{"num_hidden_layers": 12, "hidden_act": "swiglu", "norm_place": "pre", "norm_eps": 1e-06, "parallel_block": false, "init_std_up": 0.0213, "learning_rate": 0.00105, "warmup_steps": 337, "dataset": "wikipedia_en"}
Each number is 50 + 12 x the weight over the matrix's rms, rounded and kept within 0 to 99. Layers, rows and columns count from 0.

# layer 5 attention query, 320x320, rms 0.0408, rows 7-21,39-53,71-84,103-116,134-148, columns 240-319
49 57 56 61 56 63 49 61 41 58 54 46 45 64 45 45 38 42 50 24 54 49 38 63 48 69 37 55 53 32 53 62 57 52 57 43 35 50 51 41 45 69 53 46 54 60 60 51 66 48 57 49 52 50 70 53 50 17 63 62 62 25 47 26 72 62 54 28 57 55 46 45 46 68 55 67 32 63 57 43
30 69 77 29 37 30 48 38 46 52 41 42 57 48 58 60 53 66 27 51 44 53 57 71 31 84 43 45 55 51 34 30 50 67 78 47 42 67 46 47 64 51 65 48 49 53 54 61 52 64 49 39 45 66 34 52 61 32 52 63 43 44 29 25 32 84 62 40 00 63 60 35 89 44 49 33 36 41 23 59
74 43 52 40 42 42 27 32 62 62 48 53 57 47 60 56 48 64 62 81 50 77 59 29 63 38 68 68 49 36 41 78 68 36 33 52 49 37 40 61 57 38 39 63 43 49 46 32 37 27 61 52 65 39 51 27 34 37 39 34 57 36 78 57 38 28 43 62 74 50 28 72 33 49 34 48 31 56 60 54
54 55 64 36 33 53 47 58 38 69 36 55 63 57 45 57 58 45 44 59 43 27 54 69 47 70 62 31 48 53 48 29 31 59 54 38 73 23 48 48 49 46 48 74 55 43 52 53 42 26 25 68 40 40 39 40 42 78 53 67 31 48 44 43 51 63 56 45 51 71 82 66 64 51 54 45 30 39 38 60
39 29 74 56 36 44 69 81 42 33 38 54 51 35 39 84 51 66 42 36 67 43 63 62 51 73 06 19 75 52 53 25 34 63 78 49 48 50 21 31 46 68 61 47 44 45 81 64 43 62 53 32 66 53 42 66 53 30 42 60 34 62 24 54 57 59 58 34 13 70 55 28 64 42 66 39 62 38 34 59
45 61 50 41 44 36 56 44 31 55 53 69 39 76 51 45 41 55 51 68 40 45 51 72 64 53 40 36 49 55 57 27 52 67 47 57 42 59 54 64 71 51 49 59 59 50 76 69 56 37 52 58 23 55 72 74 53 99 55 66 37 43 30 37 54 49 40 45 40 42 33 49 48 31 64 46 64 33 52 46
44 58 69 42 48 51 46 62 27 51 36 55 53 49 38 26 78 90 33 59 42 71 54 41 32 55 52 47 28 47 58 56 54 54 49 47 60 40 51 58 49 35 52 40 54 43 53 44 50 54 60 62 51 56 62 42 27 34 54 59 50 26 48 32 49 49 61 53 28 47 38 52 57 39 59 48 46 70 50 56
51 53 49 64 46 41 54 44 19 38 68 56 47 58 56 59 34 36 29 15 30 33 28 56 51 87 32 51 50 57 42 29 37 49 84 27 50 54 40 52 57 54 46 62 63 44 56 67 61 68 43 65 47 84 36 64 58 72 30 55 43 71 27 26 52 44 40 48 30 60 41 51 84 48 48 44 49 28 79 50
59 35 42 56 48 54 38 45 66 54 51 29 24 50 50 46 51 44 39 22 80 45 44 59 24 44 23 51 72 40 49 46 59 55 57 54 46 42 50 43 45 69 42 45 45 42 60 32 64 69 17 29 80 37 40 61 24 18 58 59 76 72 41 34 70 62 49 51 35 19 86 45 31 77 56 50 54 63 29 45
34 31 62 45 55 55 50 23 61 37 56 49 55 64 56 39 62 44 40 66 50 53 43 45 44 34 46 45 50 49 60 48 44 39 34 24 54 46 62 34 41 56 70 66 35 33 51 29 58 37 41 73 53 41 48 58 51 50 31 48 42 48 69 29 55 64 61 59 60 86 67 50 57 77 44 47 51 52 53 77
80 45 31 34 45 57 51 33 39 30 29 64 40 52 61 46 50 50 57 27 78 40 63 55 37 50 45 45 45 71 74 31 39 52 41 47 46 43 49 70 46 55 56 41 67 65 66 59 41 35 65 61 61 51 63 58 42 58 45 40 36 46 35 75 57 41 52 37 48 60 32 55 43 43 44 60 69 42 55 43
65 46 25 37 64 69 49 35 47 41 50 55 56 37 66 66 42 40 50 28 85 39 43 62 45 38 37 39 34 57 64 29 12 31 36 29 66 51 57 65 44 41 69 53 65 48 46 53 59 39 44 38 44 52 50 56 40 56 57 35 24 72 22 74 55 55 60 29 39 49 50 52 52 59 49 52 54 44 54 53
33 69 54 50 42 38 36 69 57 60 56 52 44 52 37 46 54 54 52 67 28 32 45 54 44 71 59 58 67 47 22 68 68 63 59 69 25 60 41 42 50 67 32 36 47 58 58 51 49 59 51 37 55 56 67 39 69 40 37 67 71 46 58 28 40 43 58 51 57 58 52 33 53 37 50 52 32 53 40 47
39 40 29 57 48 42 62 55 67 46 70 30 60 43 49 45 38 31 58 52 36 43 49 36 74 44 55 48 56 60 67 57 67 50 38 64 49 68 60 40 40 42 45 39 46 43 28 51 49 53 34 52 32 49 46 44 81 74 48 47 63 64 69 69 51 29 44 58 71 56 50 46 32 61 55 49 68 58 60 52
56 49 49 38 32 57 40 50 48 39 42 47 43 42 40 52 46 81 55 58 54 39 69 49 47 77 49 57 51 48 35 60 41 57 70 41 40 63 57 47 54 57 39 51 62 54 65 49 51 51 49 33 49 42 55 44 57 20 63 61 46 61 34 26 37 44 48 49 27 45 53 41 58 43 53 62 40 47 38 70
41 42 59 64 63 62 41 63 50 65 56 51 48 82 54 48 41 35 50 30 58 61 41 47 48 51 47 19 53 41 52 39 65 55 58 51 66 51 47 23 43 68 55 70 59 54 46 62 52 57 47 57 41 52 74 55 42 46 57 65 66 19 56 25 53 72 69 17 48 55 45 65 39 57 57 50 39 63 51 45
36 77 58 48 32 27 68 52 43 55 53 60 40 37 50 65 73 77 38 45 33 62 58 65 68 67 57 55 58 33 40 64 62 50 75 71 40 58 39 69 75 51 62 42 45 44 49 53 50 36 57 56 44 34 56 30 50 45 61 55 70 19 58 41 40 45 55 43 32 48 53 41 66 44 48 21 57 71 41 46
42 50 36 42 26 55 40 18 60 51 43 47 55 41 51 46 60 63 85 74 37 60 65 36 75 41 86 72 60 45 43 71 68 55 48 60 64 35 67 71 62 23 52 47 36 46 51 38 48 20 33 53 58 54 42 37 46 59 56 46 39 40 69 78 43 18 49 60 87 50 23 54 28 34 49 55 34 62 52 57
45 48 60 52 46 47 55 61 30 59 26 40 49 48 53 53 56 58 39 46 51 52 41 76 29 71 45 34 45 44 26 49 40 49 35 61 45 54 39 44 43 52 52 65 41 34 52 53 62 52 40 63 52 41 37 52 30 59 52 58 51 35 38 37 60 71 47 34 39 61 64 53 61 64 43 32 46 69 45 52
41 60 72 42 32 22 79 83 53 59 46 75 35 44 41 54 63 73 31 59 72 34 39 88 32 48 32 39 53 61 37 43 33 55 74 61 31 42 25 47 51 56 67 22 40 32 72 70 62 54 68 66 56 50 55 61 48 64 51 50 45 29 55 37 71 63 51 63 26 74 72 20 38 34 71 37 56 51 44 62
43 49 31 55 41 47 61 65 61 40 67 51 48 48 61 65 50 39 68 58 49 30 37 44 52 46 48 59 37 39 46 65 29 40 45 36 39 43 52 44 49 38 58 57 38 72 80 59 36 57 52 54 32 46 42 70 61 69 81 53 40 43 56 58 58 49 62 39 68 55 53 56 74 55 60 49 59 37 71 52
45 61 76 36 53 77 45 49 44 52 35 59 53 42 43 30 64 56 31 50 49 50 52 51 55 61 68 55 29 53 54 53 53 42 62 57 53 53 53 55 57 50 56 42 54 38 53 47 45 57 59 60 39 46 64 45 56 52 51 53 66 19 34 38 34 46 65 64 35 55 40 53 52 36 56 50 40 50 58 40
56 43 49 33 43 52 54 25 51 46 64 63 61 77 61 57 62 52 43 59 51 49 42 45 45 47 44 30 60 41 46 53 39 34 66 47 58 58 44 61 53 53 51 79 57 41 55 52 70 58 60 58 47 63 52 55 37 65 29 65 45 52 43 52 63 51 45 54 40 40 65 75 88 47 62 42 31 50 61 57
50 49 48 66 68 32 52 51 50 68 36 50 30 64 40 73 54 45 37 49 74 53 64 66 43 32 23 52 52 35 47 45 44 53 51 48 56 48 49 35 43 64 32 71 60 55 52 27 63 71 44 49 73 52 48 60 44 21 35 60 70 80 33 35 58 62 57 46 40 34 76 61 35 47 58 37 56 61 51 39
55 42 48 61 56 51 45 34 58 58 54 43 49 57 49 34 59 60 50 57 43 53 46 59 46 58 34 49 40 45 56 35 38 51 52 39 69 47 65 44 63 42 50 52 61 52 76 41 53 48 50 71 56 33 54 49 43 37 45 36 59 52 73 39 57 47 47 54 49 46 70 53 57 61 45 41 43 38 42 38
55 54 60 48 67 59 58 45 61 36 39 50 49 59 57 47 57 43 41 37 76 33 50 57 24 45 43 49 44 60 42 41 31 30 45 43 42 47 24 58 41 51 63 51 55 49 38 47 57 61 49 51 52 37 48 66 48 48 46 52 45 48 47 56 50 60 69 61 32 75 57 66 45 51 45 47 56 50 51 61
41 57 45 57 69 53 48 38 43 41 43 39 52 53 43 62 56 41 40 25 68 34 37 55 36 47 28 31 48 62 44 40 21 27 31 32 51 58 30 61 40 59 53 45 65 48 57 50 60 67 47 56 42 50 45 62 43 48 42 41 51 46 33 65 54 63 68 51 31 62 49 46 48 62 50 53 47 52 56 44
44 52 43 42 34 39 60 68 42 46 55 43 48 63 52 50 59 56 59 67 28 47 45 41 51 55 62 46 61 60 51 48 74 59 60 54 44 58 61 30 38 59 52 36 49 57 55 71 32 47 46 20 47 53 68 52 56 64 56 59 46 57 54 45 52 51 48 44 51 38 53 21 65 40 56 47 46 57 37 42
64 29 26 52 64 43 40 44 80 43 78 38 65 50 51 50 39 28 78 54 42 54 51 45 63 44 52 45 60 30 68 61 65 49 16 54 45 34 65 36 51 62 20 67 69 45 47 28 61 40 48 45 29 32 35 38 60 52 64 00 70 64 46 75 44 38 40 62 94 23 50 69 36 57 21 78 32 35 63 36
42 67 45 36 24 50 42 66 35 41 38 68 41 47 50 52 57 78 47 56 29 28 50 46 46 50 61 63 29 71 31 47 55 55 72 49 44 65 53 39 41 52 58 28 61 50 59 62 30 61 40 37 48 46 70 53 48 47 53 88 49 49 59 27 37 43 44 47 15 50 46 17 63 35 67 39 40 46 35 61
49 66 21 67 51 48 34 67 61 41 53 53 56 71 62 39 42 53 52 49 47 37 70 39 70 59 61 73 18 18 69 45 72 48 54 48 65 52 68 28 59 77 40 72 73 71 57 36 48 62 59 50 43 50 48 51 34 35 56 58 78 36 58 40 35 44 44 30 38 39 54 61 34 44 41 53 58 65 40 20
56 70 67 40 22 43 39 54 37 56 45 83 55 36 45 28 71 74 25 36 59 48 61 68 52 56 40 67 48 72 43 30 39 67 64 59 52 40 49 56 74 49 68 46 72 44 57 54 52 30 71 55 57 52 39 53 36 41 33 82 30 37 40 20 39 34 50 39 21 51 46 49 76 32 63 36 36 43 51 62
60 52 44 72 56 81 25 26 80 58 58 53 54 65 52 36 53 69 47 50 51 50 72 20 52 58 63 57 43 22 60 67 77 45 40 46 69 32 71 56 60 55 37 73 70 57 59 50 72 55 46 42 56 51 60 49 29 38 34 44 55 65 64 51 34 27 53 49 51 26 34 66 23 51 54 50 45 44 43 45
54 46 45 48 34 51 40 58 29 54 50 46 49 30 51 60 61 39 57 45 52 58 23 57 38 64 41 59 65 43 33 49 28 69 38 68 38 43 45 50 60 42 54 65 36 51 47 60 20 40 39 60 65 51 39 37 54 59 55 64 45 48 34 47 56 61 65 26 52 73 55 54 83 55 32 55 59 57 67 55
56 79 55 37 39 43 45 65 15 38 61 52 51 39 53 36 45 69 27 37 49 28 28 42 40 57 22 33 42 81 27 27 19 49 49 53 55 46 39 45 61 69 58 36 54 48 60 72 35 51 48 50 41 56 58 68 50 72 36 81 39 61 40 55 61 46 53 68 30 85 70 40 71 30 67 52 56 50 47 48
36 56 54 32 33 42 44 55 47 47 66 83 59 50 60 45 44 54 60 34 37 34 41 54 71 45 55 50 35 61 56 53 48 64 53 48 54 49 52 42 52 53 51 54 67 46 96 84 20 59 71 41 32 65 56 48 51 82 52 49 40 48 49 45 38 35 43 54 47 61 16 32 54 32 56 38 71 21 78 55
35 58 61 54 64 58 43 49 66 63 45 35 61 61 46 49 51 60 42 69 52 78 57 34 49 58 63 53 46 43 60 54 63 30 71 50 64 51 40 46 44 55 35 52 50 57 36 66 56 47 46 49 42 52 64 40 54 34 62 53 62 35 66 34 62 46 57 46 40 30 61 59 44 60 64 42 39 79 19 43
47 71 37 37 47 55 37 44 47 57 63 34 49 49 57 38 39 55 31 40 58 41 30 36 41 66 50 51 56 52 35 42 56 60 59 45 56 51 39 65 76 51 44 60 32 63 59 68 11 52 28 58 59 45 51 60 53 60 32 79 53 69 33 44 43 53 66 55 38 68 40 50 74 25 51 47 48 40 50 49
39 44 43 60 75 60 43 37 73 71 54 39 43 76 46 64 21 58 36 58 53 60 67 38 50 57 60 47 58 13 71 72 79 37 55 33 67 54 41 53 52 84 27 81 48 59 55 33 80 51 43 26 58 55 67 45 43 23 54 59 65 49 63 48 34 49 38 52 32 24 45 58 18 53 60 39 39 67 28 43
48 40 55 45 45 43 48 55 38 49 35 52 48 47 52 52 43 52 60 61 53 39 44 39 58 39 40 57 43 49 45 41 60 53 47 43 47 53 48 38 49 46 49 62 52 45 52 39 59 48 50 52 49 56 29 55 58 56 46 53 54 47 60 50 46 50 61 44 48 62 54 53 46 46 42 60 72 52 56 59
55 54 56 40 43 52 46 43 46 46 49 55 57 47 52 45 51 42 40 52 59 49 49 49 51 46 58 57 54 68 50 57 55 68 40 66 51 47 53 56 56 45 55 38 51 57 42 58 41 52 60 43 62 44 50 49 44 67 59 55 39 56 45 66 55 45 44 63 40 45 43 55 63 55 50 51 44 33 50 42
60 62 52 37 44 53 56 46 52 44 42 60 52 42 50 44 56 40 40 55 52 46 47 45 58 49 57 49 51 61 54 42 40 66 52 66 59 48 49 59 63 46 56 45 48 56 49 47 50 40 48 51 52 59 46 59 42 75 48 46 48 57 41 68 54 34 44 57 49 37 38 57 49 41 55 58 53 42 50 42
45 55 47 48 51 44 51 63 36 54 59 45 56 62 46 50 49 53 57 51 44 45 49 66 45 54 49 41 48 35 48 59 58 47 49 37 48 69 31 44 43 72 52 50 55 52 51 47 40 55 41 41 55 41 65 56 46 34 58 56 50 44 48 36 54 57 38 40 41 49 58 37 52 56 50 35 51 54 41 41
58 49 48 59 53 53 52 38 60 49 61 30 52 34 58 59 45 45 52 56 40 54 48 36 57 43 54 42 55 49 47 62 44 49 44 61 55 36 45 46 36 60 50 61 40 36 55 52 44 57 37 58 39 62 47 50 55 52 40 38 58 55 68 65 49 52 53 69 63 57 56 68 51 46 53 44 53 58 55 59
45 50 49 51 52 55 51 51 53 51 50 53 52 62 50 46 38 39 68 67 33 59 73 34 71 60 53 49 25 22 49 66 69 35 41 58 63 54 61 31 53 59 27 57 58 52 44 44 69 28 59 51 42 45 68 46 47 37 66 65 56 49 72 40 38 35 36 35 50 42 34 58 27 43 45 46 57 83 41 44
42 49 58 47 52 41 44 42 55 65 55 67 68 35 52 53 70 64 25 42 51 69 79 54 47 41 39 48 51 27 51 35 66 36 57 47 43 38 72 45 69 67 72 70 54 39 33 31 52 29 69 38 61 47 33 39 59 23 66 52 50 43 63 53 43 38 61 46 37 57 37 47 47 34 49 36 32 39 36 66
70 42 36 58 56 69 24 35 60 77 54 60 46 49 42 47 44 31 63 60 36 58 77 29 61 40 56 67 43 43 49 65 84 44 25 60 72 48 66 60 57 61 44 56 56 63 46 42 57 55 45 46 46 38 51 39 44 35 39 62 40 55 81 46 44 20 55 40 56 17 25 65 36 48 40 72 43 51 54 58
41 48 57 39 33 39 71 65 18 40 26 29 56 43 40 51 66 49 61 55 46 35 25 59 45 61 38 37 58 63 39 22 14 71 75 54 28 20 23 50 58 32 70 46 33 51 59 72 28 44 48 59 53 54 56 46 60 74 42 43 33 50 19 65 58 81 50 51 50 69 61 42 74 42 66 44 62 42 62 61
55 57 60 60 54 66 41 56 38 59 60 30 55 44 51 33 52 62 47 34 45 40 54 43 34 54 41 49 66 59 54 30 29 56 69 43 46 30 32 47 65 65 54 56 60 56 50 65 36 60 37 49 62 41 44 64 56 39 35 64 51 66 25 58 53 62 46 63 34 68 78 37 58 45 60 40 41 38 43 51
56 48 67 25 40 50 56 56 45 44 73 69 36 40 59 58 55 21 61 37 38 35 37 52 55 48 49 37 40 56 52 42 56 80 47 51 57 73 50 44 56 56 39 39 53 50 60 68 28 49 62 54 48 65 75 47 78 93 54 58 38 61 44 56 39 52 53 53 49 62 32 44 56 56 41 49 80 38 60 42
31 65 58 41 54 45 52 45 34 64 38 68 52 48 32 42 60 86 13 63 78 71 56 40 44 33 53 36 41 35 45 39 63 56 68 63 51 43 41 49 58 64 56 54 47 52 63 46 53 56 30 61 53 62 65 36 50 48 57 83 41 50 60 18 47 25 69 52 26 36 43 50 50 36 80 26 19 71 42 66
52 47 40 62 36 49 36 28 66 63 61 48 56 60 52 47 37 45 42 50 49 31 61 51 61 53 56 39 39 44 44 41 71 55 44 60 53 40 55 42 59 47 59 48 36 35 62 47 63 63 38 55 59 37 38 43 40 30 31 72 54 57 40 32 39 48 45 59 41 55 36 71 48 43 62 48 37 23 48 83
46 42 50 56 70 57 33 27 67 80 37 60 40 64 54 46 43 58 30 56 82 61 72 40 49 32 71 46 40 28 59 83 82 33 33 56 55 50 57 45 42 62 12 88 59 36 56 12 91 49 42 60 63 56 35 44 47 37 48 61 68 36 75 28 32 16 51 61 59 17 43 72 33 50 46 51 21 64 31 50
47 53 52 49 39 54 51 46 59 36 56 42 54 46 47 43 56 60 58 51 49 45 49 45 54 44 48 49 50 51 53 43 55 46 52 47 55 52 44 52 47 53 46 54 52 68 57 48 53 53 45 57 55 50 48 46 58 60 48 37 50 55 49 44 62 53 56 50 57 43 57 52 46 55 52 59 45 53 48 38
52 57 45 50 36 43 49 54 47 56 51 59 47 49 53 48 53 55 50 63 45 47 49 53 46 55 53 46 43 60 50 46 41 40 54 41 46 49 55 43 54 51 40 49 51 42 52 47 42 54 41 54 44 43 57 55 42 45 54 46 56 52 55 49 40 56 43 53 48 47 48 40 56 50 41 49 53 55 50 51
51 61 61 49 43 48 51 56 54 62 44 59 51 50 52 46 49 52 54 59 40 44 51 44 46 51 60 47 52 62 48 51 48 48 59 43 50 48 50 52 49 47 46 43 48 47 51 53 51 52 52 60 49 41 55 54 43 46 55 57 40 51 41 41 46 50 47 46 45 57 49 44 47 43 49 50 48 47 45 43
54 44 44 52 52 46 51 52 46 48 51 52 48 53 53 40 40 46 48 56 54 53 53 58 47 56 47 46 51 40 51 52 60 55 51 43 54 46 57 45 53 46 47 53 55 44 45 43 44 51 48 46 50 60 55 37 57 47 47 45 52 52 61 65 53 48 46 52 52 50 58 54 47 51 51 43 52 59 53 47
46 47 54 61 57 61 55 44 47 44 50 43 51 52 46 49 55 53 50 45 42 50 43 48 52 40 56 54 57 48 57 56 42 55 44 53 48 50 47 60 51 56 52 54 50 54 49 50 52 49 47 45 47 45 47 54 44 49 53 46 55 56 57 52 50 48 57 51 54 52 56 54 57 53 61 49 50 50 46 42
40 40 57 62 64 66 34 51 61 58 55 42 55 61 64 33 37 64 69 52 37 55 61 26 78 47 84 51 25 58 80 56 77 33 31 45 84 41 67 38 44 65 51 59 48 55 44 34 43 49 42 43 41 37 42 37 40 38 64 63 64 57 84 35 51 25 51 55 72 50 23 66 33 47 61 42 45 51 30 36
56 45 57 57 44 65 39 63 66 56 30 62 62 59 51 41 33 63 44 51 41 54 72 46 57 65 62 71 33 38 62 46 60 43 58 44 82 51 63 30 50 59 48 64 68 45 42 55 44 33 44 36 49 58 69 51 26 22 58 55 69 47 48 36 30 41 49 30 57 39 45 49 36 55 39 52 36 65 27 39
50 54 39 53 24 50 51 46 64 40 34 64 37 48 39 51 71 72 51 12 56 33 65 63 41 63 38 51 54 42 44 69 56 65 80 57 25 52 50 54 82 51 62 64 64 42 70 36 39 57 61 42 62 46 45 45 39 28 61 55 59 25 22 23 31 31 41 31 31 60 44 64 71 38 46 33 47 52 46 48
60 52 48 35 46 55 44 49 55 45 43 59 55 40 44 40 49 38 54 61 39 66 70 30 54 36 55 55 47 51 52 45 63 51 52 41 65 29 56 67 50 38 53 53 59 44 45 44 37 39 52 55 38 43 54 33 47 55 54 57 40 44 62 64 57 39 56 53 50 37 24 68 46 41 48 61 60 54 49 58
46 63 61 60 46 42 53 53 36 52 46 41 50 39 38 53 46 48 44 47 54 48 31 57 40 62 44 44 58 47 35 39 36 58 47 58 33 42 38 43 45 71 54 52 38 43 64 50 44 53 45 65 46 60 45 50 47 51 45 70 47 49 48 41 43 65 58 40 45 63 66 51 54 58 56 41 45 59 67 58
47 72 77 39 45 40 59 84 48 48 59 59 38 61 43 47 47 84 23 44 39 49 40 75 47 54 26 38 48 62 37 48 36 52 62 50 55 41 18 33 43 57 53 42 50 36 54 60 21 72 61 45 64 59 57 66 49 40 65 42 42 32 46 37 48 60 53 30 33 66 73 29 49 30 70 37 41 47 50 40
43 44 51 47 52 43 48 62 44 50 59 68 46 60 36 57 68 46 64 58 49 44 46 62 47 31 55 43 70 41 48 57 44 47 60 43 47 52 54 49 54 29 54 59 59 44 65 36 54 54 64 66 47 40 53 49 65 60 50 56 36 34 27 50 60 61 54 46 62 59 49 51 65 55 44 54 65 51 42 40
55 62 53 40 52 66 47 70 43 42 32 44 58 42 33 44 56 47 46 62 31 67 32 37 59 49 66 46 26 63 61 52 71 43 48 44 51 38 49 62 57 34 48 46 55 48 48 42 27 39 45 47 55 40 64 46 44 69 85 68 64 55 57 36 57 48 50 58 51 41 36 45 45 37 64 46 52 59 50 39
49 39 37 34 38 70 39 28 45 62 76 48 51 58 64 63 33 24 58 42 57 36 34 43 44 72 62 37 49 55 66 43 54 28 50 66 48 36 50 53 49 60 46 42 45 59 62 49 48 55 28 43 39 59 47 62 53 73 40 62 47 68 52 44 52 43 65 50 41 62 59 50 70 54 56 55 26 30 60 56
69 53 37 50 57 59 45 41 67 59 44 52 44 54 31 55 50 56 41 43 77 45 48 60 33 39 58 47 57 55 49 44 60 54 40 49 48 41 60 47 47 47 43 67 58 63 60 28 55 55 35 43 72 58 42 51 48 42 43 44 55 44 30 61 39 54 49 58 47 54 66 47 50 61 39 44 65 57 51 48
49 48 61 59 51 52 57 44 45 46 48 48 43 53 54 52 50 57 42 56 51 61 54 45 68 37 51 53 47 46 52 51 41 44 46 48 49 53 61 53 46 61 54 57 59 38 49 50 55 46 56 48 53 55 56 48 47 44 41 63 39 39 56 52 61 66 42 44 43 50 53 61 48 55 44 41 47 57 55 47
48 43 43 39 49 60 54 51 47 54 50 66 52 53 44 44 59 41 49 35 46 41 42 47 42 51 50 45 48 57 44 45 49 37 57 44 51 58 40 65 56 41 60 35 47 68 53 49 44 38 41 52 60 33 48 57 51 55 37 50 56 58 35 46 49 45 53 61 56 49 32 46 47 48 49 70 63 44 45 52
42 45 49 36 44 68 52 47 45 50 52 61 52 57 48 49 57 54 39 29 52 41 46 45 37 39 53 57 40 60 52 38 40 47 65 53 49 50 47 60 50 38 61 33 57 61 59 51 49 36 42 47 59 35 48 44 43 47 43 55 53 54 43 48 53 44 46 53 48 53 42 41 43 49 56 48 61 49 38 62
52 56 54 48 42 50 43 62 42 62 49 56 47 56 41 45 48 51 62 59 40 52 58 49 57 63 52 59 57 44 60 49 70 70 60 44 51 43 59 42 51 55 42 51 52 43 51 46 35 60 38 30 45 50 60 40 67 48 56 46 50 43 50 45 35 38 57 50 56 39 40 47 56 48 46 46 45 46 43 45
55 39 41 63 72 47 54 48 54 54 63 27 66 59 62 47 41 36 68 62 44 53 35 54 55 35 32 41 61 42 54 67 45 33 18 62 43 61 48 40 60 53 37 60 52 49 50 37 56 50 57 58 38 58 46 61 43 53 60 28 67 56 71 56 50 49 42 52 66 62 58 56 53 55 47 61 48 51 55 38
# layer 5 attention key, 64x320, rms 0.0411, rows 6-20, columns 240-319
61 41 44 72 72 42 39 40 48 44 60 48 35 65 49 66 44 51 52 43 62 48 44 50 58 46 41 49 58 33 42 61 59 50 33 53 53 67 65 44 55 65 22 68 44 44 52 47 57 60 43 60 62 60 44 46 46 37 34 61 63 58 53 50 24 47 37 48 32 60 51 59 63 54 39 43 53 45 56 53
38 37 53 57 63 50 26 57 55 35 48 35 42 56 65 62 16 50 64 62 55 54 55 50 65 43 71 47 43 27 41 69 32 38 26 64 53 32 64 59 42 47 18 71 22 33 51 33 68 59 42 56 38 48 36 45 76 63 35 47 48 31 39 47 47 58 30 41 64 43 57 67 43 56 61 51 71 67 78 45
48 48 42 29 33 45 55 58 37 60 57 58 48 49 49 52 56 49 45 45 50 60 49 47 39 52 38 44 37 57 51 44 63 46 50 41 50 44 38 51 57 42 64 37 58 56 50 49 49 37 62 55 66 51 41 49 73 46 56 42 53 54 52 47 40 41 61 42 60 53 45 43 58 40 58 57 56 40 55 48
71 38 58 66 65 51 36 32 59 44 55 42 57 50 48 58 32 63 70 59 50 45 54 37 62 54 50 67 45 44 50 76 48 46 39 47 56 53 70 51 55 53 18 65 58 49 41 31 40 53 24 49 42 46 37 65 40 62 44 64 55 56 48 67 48 41 33 52 48 56 47 74 44 40 38 52 48 42 49 60
32 57 55 13 27 39 81 61 42 47 46 55 45 53 53 61 63 48 21 47 65 52 37 69 36 35 38 52 54 63 41 34 29 71 67 41 08 67 25 59 56 61 83 09 48 43 56 78 52 53 71 33 55 50 63 59 29 43 65 40 40 34 34 35 61 57 43 50 37 54 71 17 40 37 67 34 47 62 51 58
46 51 30 59 51 54 69 39 57 48 54 35 36 53 57 34 53 67 41 43 60 54 49 48 34 58 33 50 45 47 54 47 55 60 58 54 61 60 42 43 31 45 60 37 47 62 57 47 47 51 37 49 63 45 43 59 55 28 60 23 56 68 37 65 56 46 34 44 38 32 56 45 48 59 29 46 54 45 51 50
58 57 55 51 45 69 78 55 36 43 47 60 50 37 44 43 75 39 44 56 39 35 70 59 55 69 48 53 14 81 69 17 50 53 44 51 71 60 64 41 59 45 66 40 49 88 43 35 42 41 30 49 54 47 31 50 37 37 37 66 33 78 39 70 36 60 47 58 34 77 51 14 42 71 74 74 45 21 59 41
55 44 80 73 37 43 37 64 36 48 59 34 53 61 37 49 23 76 79 56 42 49 75 58 70 29 45 61 49 22 21 45 53 52 39 64 67 33 52 38 59 84 39 82 41 30 35 35 56 47 72 55 60 49 75 38 50 28 58 63 39 39 65 45 20 37 55 48 32 39 63 49 43 38 71 40 64 25 38 40
50 46 60 60 48 65 37 32 56 81 22 38 37 70 39 38 66 28 47 44 52 53 55 70 51 46 39 49 60 48 42 60 58 64 59 55 61 57 42 68 47 51 64 68 33 65 50 44 61 46 36 66 53 47 49 47 41 50 49 42 58 50 54 27 68 46 29 45 50 66 58 52 15 60 57 61 31 45 27 63
39 58 58 45 69 52 50 50 58 62 28 51 46 54 53 42 64 40 43 38 36 58 42 47 55 36 34 30 54 33 44 70 44 44 44 49 57 42 48 55 55 53 56 48 68 21 42 23 49 47 51 50 68 59 57 45 62 36 48 60 66 25 54 63 60 53 40 38 52 54 45 73 39 25 50 61 49 69 64 45
50 50 49 43 54 54 36 54 29 53 39 49 48 49 48 54 49 48 54 42 54 49 46 55 51 48 51 34 47 48 33 53 44 36 59 49 45 55 50 41 49 47 68 50 47 53 35 78 43 55 49 55 50 68 55 48 58 45 50 65 45 57 49 34 47 50 69 46 49 57 63 48 61 56 55 47 50 51 45 65
55 51 36 51 58 47 54 54 59 43 66 38 64 53 49 51 43 56 61 50 38 35 45 40 55 48 50 52 47 49 69 54 47 41 45 43 66 50 48 50 55 45 43 57 52 59 56 44 44 47 46 52 49 27 44 49 47 44 44 39 51 57 47 66 45 53 48 57 47 44 36 49 44 47 43 55 62 46 54 34
55 52 34 58 39 36 49 54 68 42 64 50 63 51 61 48 32 48 61 45 44 59 49 47 64 52 53 50 39 42 75 60 59 60 46 73 52 42 47 40 46 54 41 48 65 61 50 40 48 49 55 52 49 51 35 47 60 50 52 55 43 58 69 62 36 51 58 54 40 35 38 54 50 64 50 48 41 39 48 50
37 44 54 37 50 59 58 47 46 59 29 59 45 44 52 37 75 47 35 48 63 54 38 44 38 46 52 34 44 51 35 56 38 43 61 45 48 43 60 56 43 45 64 37 50 41 45 59 53 46 57 49 47 55 56 47 59 46 55 49 58 34 47 51 65 42 52 44 52 57 47 50 38 39 62 52 51 63 51 54
65 56 43 69 63 61 26 47 53 57 51 40 48 62 55 61 38 52 58 45 52 48 59 51 56 53 52 44 41 48 45 52 57 50 26 53 59 54 59 41 52 52 34 78 39 61 44 45 58 56 34 55 57 50 41 55 52 47 33 69 62 65 62 46 26 64 57 55 36 41 46 69 44 69 41 38 51 44 46 62